Weights of a small transformer language model.
Architecture: RMSNorm before each block, rotary positions, no biases in attention or MLP.
Training: a variant of Adam for these matrices, 907M tokens, 13837 steps.
Each number is 200 + 30 x the weight over its row's rms, rounded and kept within 0 to 999. Layers, rows and columns count from 0. The size before them is the row's rms in percent of the matrix's.

# layer 2 MLP gate, 1920x832, rms 0.0272, rows 863-913, columns 768-831
095,208,191,192,238,175,156,246,170,162,214,158,222,226,213,217,213,211,237,226,249,193,172,193,246,190,159,148,189,196,184,214,196,209,242,240,200,199,158,255,257,152,221,177,196,183,232,190,230,177,212,148,159,214,199,196,202,246,176,210,205,215,198,227,220
098,247,244,263,215,238,227,231,171,235,213,176,187,167,219,239,212,175,202,200,150,147,156,129,240,159,193,229,169,231,178,148,211,205,186,250,187,233,226,208,219,226,227,222,152,173,206,202,173,164,258,156,195,194,248,207,220,220,186,276,181,197,245,232,222
104,153,193,244,234,215,239,184,170,204,192,180,236,215,238,192,244,231,199,153,234,183,167,158,221,145,171,190,214,246,148,133,177,212,176,186,269,208,139,187,176,234,169,228,203,182,172,169,230,221,225,178,177,214,195,193,195,192,210,162,243,240,191,239,199
103,120,180,222,231,222,199,184,164,167,182,195,148,242,160,215,208,204,209,208,251,207,175,210,204,188,172,222,135,191,218,192,176,210,221,238,182,189,226,225,201,227,240,196,216,196,212,188,144,227,192,231,219,224,253,170,164,170,232,200,165,170,189,173,137
103,160,238,203,163,200,203,220,239,212,207,188,214,207,223,165,224,234,142,166,172,170,159,197,209,143,210,243,220,180,206,175,191,201,232,190,215,197,207,253,153,187,245,165,206,187,148,202,105,189,193,254,215,220,226,246,226,199,152,170,259,206,223,206,192
095,201,229,210,309,266,239,179,128,182,220,212,189,289,183,197,182,226,178,185,237,215,204,193,217,203,179,197,232,149,180,194,209,292,179,201,196,235,244,216,213,189,206,224,206,211,176,153,177,173,219,218,210,201,180,135,207,199,222,193,176,242,242,191,212
098,227,187,181,226,163,191,134,191,219,211,248,194,217,199,128,248,262,204,188,161,81,171,191,229,209,188,183,257,190,212,146,210,190,257,221,239,217,211,224,219,227,215,197,163,200,208,259,182,179,183,181,238,146,201,198,197,176,211,202,229,196,272,198,206
112,225,182,226,201,225,178,112,159,195,182,195,207,221,165,214,255,203,218,178,192,224,197,170,212,248,168,176,213,206,180,170,191,193,206,141,166,215,189,221,207,160,162,192,225,189,186,247,195,247,183,194,275,210,223,200,175,195,221,138,208,185,162,253,202
100,208,182,125,201,208,160,154,227,214,235,193,182,212,233,210,206,172,191,223,210,215,264,206,269,169,210,216,191,183,167,217,209,222,169,199,232,229,201,205,214,169,205,182,187,157,180,206,235,236,207,212,248,216,237,157,195,184,213,234,171,252,187,185,195
099,213,194,219,177,209,138,227,193,257,204,241,191,215,246,262,163,194,146,230,129,229,237,220,201,196,168,200,208,190,209,196,282,210,231,246,204,234,238,187,202,186,222,210,251,162,223,211,121,242,190,219,191,156,206,234,210,250,208,168,245,182,230,230,187
105,215,217,233,148,182,219,215,234,188,207,217,153,218,246,226,229,209,171,185,194,176,244,174,217,176,243,166,187,155,183,136,191,207,195,197,157,159,206,250,198,196,292,189,192,166,265,200,175,184,175,221,177,178,194,209,155,266,189,201,234,189,198,195,202
101,204,199,219,159,217,211,225,269,220,190,150,177,149,212,245,171,137,239,182,143,179,143,226,244,211,167,204,209,183,213,231,199,168,224,223,200,226,200,204,194,233,209,199,198,145,284,208,219,208,199,221,187,160,228,257,186,216,267,169,156,215,166,218,235
095,167,192,191,240,197,232,205,181,266,190,246,177,235,240,231,210,200,188,193,186,204,228,199,216,213,206,139,173,197,209,219,226,222,211,200,190,172,209,208,225,173,182,209,211,224,219,150,200,212,192,215,192,165,192,242,250,210,190,185,213,225,180,231,182
089,236,237,204,205,182,231,188,188,215,259,197,196,213,200,194,239,232,217,218,202,173,265,180,284,158,159,215,222,210,132,230,209,265,179,197,149,140,213,208,225,187,161,208,234,196,186,189,151,199,178,191,212,206,210,238,200,174,230,230,168,247,222,177,221
102,190,186,234,212,225,185,193,182,212,201,212,202,179,212,190,216,236,188,230,182,211,231,244,214,174,171,179,212,216,200,218,182,222,169,188,253,150,198,168,236,184,216,221,186,177,196,201,188,172,199,201,220,220,240,211,190,180,253,227,183,193,214,200,187
105,176,174,221,175,158,194,143,191,148,212,211,192,182,200,167,181,190,139,118,185,193,151,224,217,185,147,223,220,206,150,244,151,265,260,204,230,248,177,209,218,178,185,209,246,165,214,145,175,252,270,191,225,201,180,208,254,189,176,210,193,178,205,192,228
104,207,173,178,209,203,187,162,228,141,213,190,242,203,165,217,223,204,218,156,192,178,190,131,206,162,190,225,201,224,137,173,203,194,218,167,186,205,200,142,192,221,194,186,214,212,192,230,178,191,251,166,197,256,224,160,220,226,244,147,177,198,228,212,192
106,216,229,206,278,271,229,159,178,206,253,201,183,236,160,161,167,196,180,235,168,157,176,181,194,187,162,189,204,197,240,210,187,208,208,232,188,150,194,183,179,226,253,214,145,173,187,209,235,189,232,199,177,221,215,148,173,237,240,161,171,212,203,181,196
098,188,210,204,176,173,239,264,194,157,206,196,222,189,207,217,173,191,199,256,176,191,176,138,245,264,193,222,159,233,160,222,258,127,206,140,144,204,180,155,172,177,221,193,222,157,196,198,182,221,191,211,245,242,225,231,214,194,223,137,210,174,202,181,198
098,214,195,225,172,178,116,160,231,204,166,187,210,160,190,181,203,192,164,255,248,233,219,213,194,203,206,259,216,211,214,215,247,227,168,173,192,182,228,192,169,152,200,176,183,213,283,208,247,200,236,148,235,201,186,240,254,244,262,147,168,182,199,176,151
100,211,272,242,224,206,220,164,191,189,216,198,133,154,191,184,220,269,155,218,209,218,201,220,208,177,216,221,205,220,186,206,221,189,179,200,222,234,187,165,217,286,204,191,185,230,240,229,218,161,238,193,238,237,158,211,199,232,237,164,207,189,238,137,170
099,226,223,179,171,235,205,166,174,187,201,193,175,169,239,194,184,192,188,215,206,197,185,153,216,235,195,202,194,219,243,157,245,192,202,192,203,280,227,150,243,230,205,191,214,185,184,216,221,202,207,213,162,188,241,220,266,224,209,167,175,225,195,177,173
105,188,240,176,224,238,183,210,230,147,246,157,243,160,198,199,188,181,213,197,164,218,212,236,247,189,110,206,209,175,216,205,198,217,232,241,198,202,138,184,186,199,198,137,216,193,194,214,144,190,187,203,194,173,186,158,242,230,181,166,193,264,249,225,178
105,175,153,203,177,231,210,181,203,194,182,278,207,186,129,196,216,190,211,266,190,186,201,198,208,238,228,170,220,190,235,165,243,207,187,241,162,251,197,199,161,190,216,189,180,247,182,181,236,209,194,243,149,204,190,237,243,200,213,178,194,128,183,197,205
091,233,288,206,202,183,197,198,125,200,161,229,240,171,179,203,202,217,176,214,215,145,197,123,183,190,200,191,216,204,187,238,189,164,210,198,175,172,210,186,221,177,233,162,182,253,212,221,193,150,222,184,193,149,197,249,182,203,264,240,193,247,225,183,214
099,206,193,193,158,189,156,163,205,175,262,156,218,176,219,173,198,211,168,222,224,200,186,188,227,184,206,248,204,179,158,200,151,199,162,136,197,149,175,180,217,189,219,179,233,169,209,261,187,186,180,196,213,219,172,185,116,211,203,167,194,231,140,197,200
098,190,229,293,213,206,126,156,229,183,184,157,217,236,207,225,228,180,210,224,216,227,161,235,228,214,200,268,254,229,221,150,204,182,226,278,244,182,214,196,194,244,187,252,195,187,196,211,159,220,247,202,197,250,173,188,201,254,207,190,233,253,262,222,160
104,250,212,178,213,204,208,193,204,216,234,236,187,205,137,192,225,204,198,236,220,271,208,179,219,184,210,192,145,222,206,245,203,212,197,231,175,144,258,164,191,174,211,180,180,209,172,195,176,212,175,217,238,218,154,208,190,176,207,219,230,224,188,232,179
097,242,232,168,233,217,240,179,202,227,228,185,176,169,211,199,219,168,132,242,221,198,277,224,222,182,187,185,211,189,189,144,188,124,168,205,209,203,189,162,190,224,213,146,185,188,184,196,193,193,179,165,180,215,224,224,203,236,227,198,203,213,189,219,194
089,166,220,205,191,179,181,213,190,155,175,220,217,158,169,208,162,201,184,217,213,163,187,234,175,219,171,254,258,177,227,164,192,204,144,146,187,224,217,183,175,201,187,221,215,197,192,229,165,173,131,195,205,187,164,174,207,212,200,206,204,263,258,222,263
097,210,278,222,223,210,227,182,224,228,238,239,229,176,220,193,241,174,193,183,226,192,192,136,277,169,150,211,207,201,198,255,174,165,246,257,201,194,172,250,188,233,241,159,207,188,186,178,160,202,163,176,236,188,173,182,245,186,180,202,258,196,213,207,152
099,193,212,190,204,211,182,190,178,180,186,224,231,228,207,200,254,188,165,172,119,231,188,201,199,192,199,210,177,225,160,196,216,192,162,168,232,183,253,174,191,223,188,207,171,258,168,287,231,195,232,162,205,231,196,197,178,215,197,214,235,284,213,215,189
095,162,281,188,182,210,167,200,227,160,209,210,257,182,202,192,243,205,226,145,202,169,203,198,183,127,201,235,242,148,142,208,141,164,219,220,164,150,217,213,151,199,236,153,173,206,252,211,211,190,165,164,243,209,209,249,231,241,244,180,217,230,210,246,213
099,182,203,244,238,187,219,185,185,184,177,179,200,203,212,224,195,192,215,212,224,227,196,195,174,245,179,190,196,234,185,228,176,209,200,220,222,225,231,198,183,307,217,233,264,204,179,235,208,182,208,206,195,176,205,273,190,202,203,195,205,196,185,209,215
098,230,223,215,148,194,205,205,188,177,205,146,170,201,186,213,228,201,193,231,171,166,186,207,194,240,197,176,205,204,134,198,198,176,179,184,183,201,231,190,204,198,237,151,234,182,210,244,184,184,273,198,198,205,233,218,197,175,198,240,182,193,240,217,152
093,173,224,190,220,200,145,232,193,225,186,154,200,211,153,189,212,197,244,233,198,199,186,186,226,180,184,182,171,165,182,222,237,191,243,211,227,183,222,197,172,179,166,233,228,204,199,215,232,219,217,207,197,206,186,216,260,193,186,186,187,200,222,190,166
099,165,194,165,199,215,206,156,188,148,190,197,158,248,180,213,199,149,181,234,241,241,220,222,188,220,184,182,226,188,198,187,185,242,202,156,181,196,143,216,220,210,179,218,260,222,151,214,182,144,156,170,188,172,138,172,159,205,178,172,219,235,139,217,245
096,189,213,198,213,222,230,167,233,179,221,185,172,171,170,209,234,186,219,163,196,193,247,208,173,191,166,145,216,191,237,260,229,240,223,168,207,151,156,267,269,176,220,188,206,221,169,216,226,204,181,115,227,170,144,175,136,177,204,235,212,220,206,242,205
096,167,179,167,215,217,284,146,184,207,204,256,198,177,174,216,233,209,238,202,250,209,228,147,214,214,198,218,201,166,193,202,166,197,239,243,152,189,210,184,171,200,208,160,172,184,212,196,191,182,162,218,231,237,184,190,203,224,200,142,204,125,146,186,200
101,220,205,241,221,165,218,242,234,215,206,159,195,227,219,197,183,220,177,162,173,159,213,218,218,179,143,225,236,159,195,182,219,201,134,208,267,201,198,177,231,247,206,219,168,228,268,189,191,221,183,202,174,223,176,203,192,291,213,225,182,191,207,219,197
094,202,209,220,219,197,250,179,184,211,199,269,189,169,211,188,212,252,214,208,188,196,157,156,144,164,188,213,187,170,167,197,181,226,178,235,217,210,179,195,230,209,206,194,221,163,176,216,194,230,205,152,231,232,163,202,258,187,193,173,199,209,209,220,196
096,176,229,211,213,161,183,201,229,200,197,150,205,201,236,190,279,216,221,211,190,227,185,197,235,244,240,204,207,281,187,147,179,266,160,276,253,176,214,199,198,195,192,195,194,236,198,202,250,188,212,228,184,206,187,169,191,211,207,248,130,203,239,205,194
099,184,204,120,221,207,205,156,252,216,200,208,213,181,214,186,209,192,162,171,185,145,225,195,217,190,186,242,259,151,195,205,181,200,171,196,191,154,213,161,215,128,186,167,168,208,220,221,183,189,179,259,198,189,155,198,203,208,195,195,212,208,97,179,173
103,185,212,218,263,215,175,228,200,189,248,175,210,148,201,206,226,181,199,193,232,214,178,193,201,182,176,240,184,189,215,175,212,197,149,166,193,196,221,213,172,192,235,157,185,234,220,242,184,195,253,194,225,210,266,222,171,201,245,180,202,212,266,169,214
099,199,242,194,236,274,217,151,179,214,165,166,208,227,221,174,212,186,182,173,161,206,189,233,177,219,235,160,174,235,197,205,249,243,225,232,191,263,153,173,191,212,228,196,228,228,170,181,197,189,163,107,156,191,207,197,208,196,168,190,194,188,175,195,208
095,181,229,203,239,185,218,189,251,157,165,204,231,209,191,206,166,175,161,221,147,203,248,251,152,156,212,195,235,188,202,161,221,241,281,198,206,188,190,153,169,190,187,181,216,192,205,210,175,188,218,182,189,243,216,164,171,259,174,134,239,280,237,203,221
089,177,187,207,169,234,167,201,218,167,210,161,192,227,205,191,165,180,189,218,231,197,257,147,192,232,238,202,191,133,127,197,165,213,192,181,213,225,148,252,226,174,262,205,196,172,174,196,127,218,200,166,171,201,190,155,159,167,208,189,198,235,197,218,250
096,213,240,275,184,167,206,224,151,204,280,219,154,169,206,225,247,219,180,254,186,228,197,194,250,232,177,210,233,215,141,229,214,179,242,209,246,222,236,145,148,170,156,229,177,209,198,211,178,272,256,192,199,180,239,221,202,230,161,215,167,162,260,225,193
097,187,211,209,225,178,180,174,193,215,201,204,216,195,222,133,222,226,179,143,197,151,248,183,250,181,235,224,192,171,128,225,231,202,228,189,172,205,222,205,175,215,246,165,240,216,201,212,207,222,232,206,198,128,203,233,242,241,179,196,237,225,259,227,244
096,243,223,179,210,234,224,181,199,172,197,200,186,237,169,169,167,195,236,179,144,169,211,172,183,207,217,218,181,197,191,182,182,198,243,214,173,169,206,215,202,147,209,181,159,164,211,185,205,190,235,177,220,224,187,215,202,153,201,182,167,245,182,170,205
104,214,229,188,178,175,205,188,264,210,210,202,236,148,224,233,176,184,180,251,191,196,167,208,150,223,151,191,182,192,224,264,215,213,190,115,215,158,246,233,225,243,227,166,195,172,194,176,229,218,291,239,204,153,207,207,198,213,245,162,191,165,220,170,159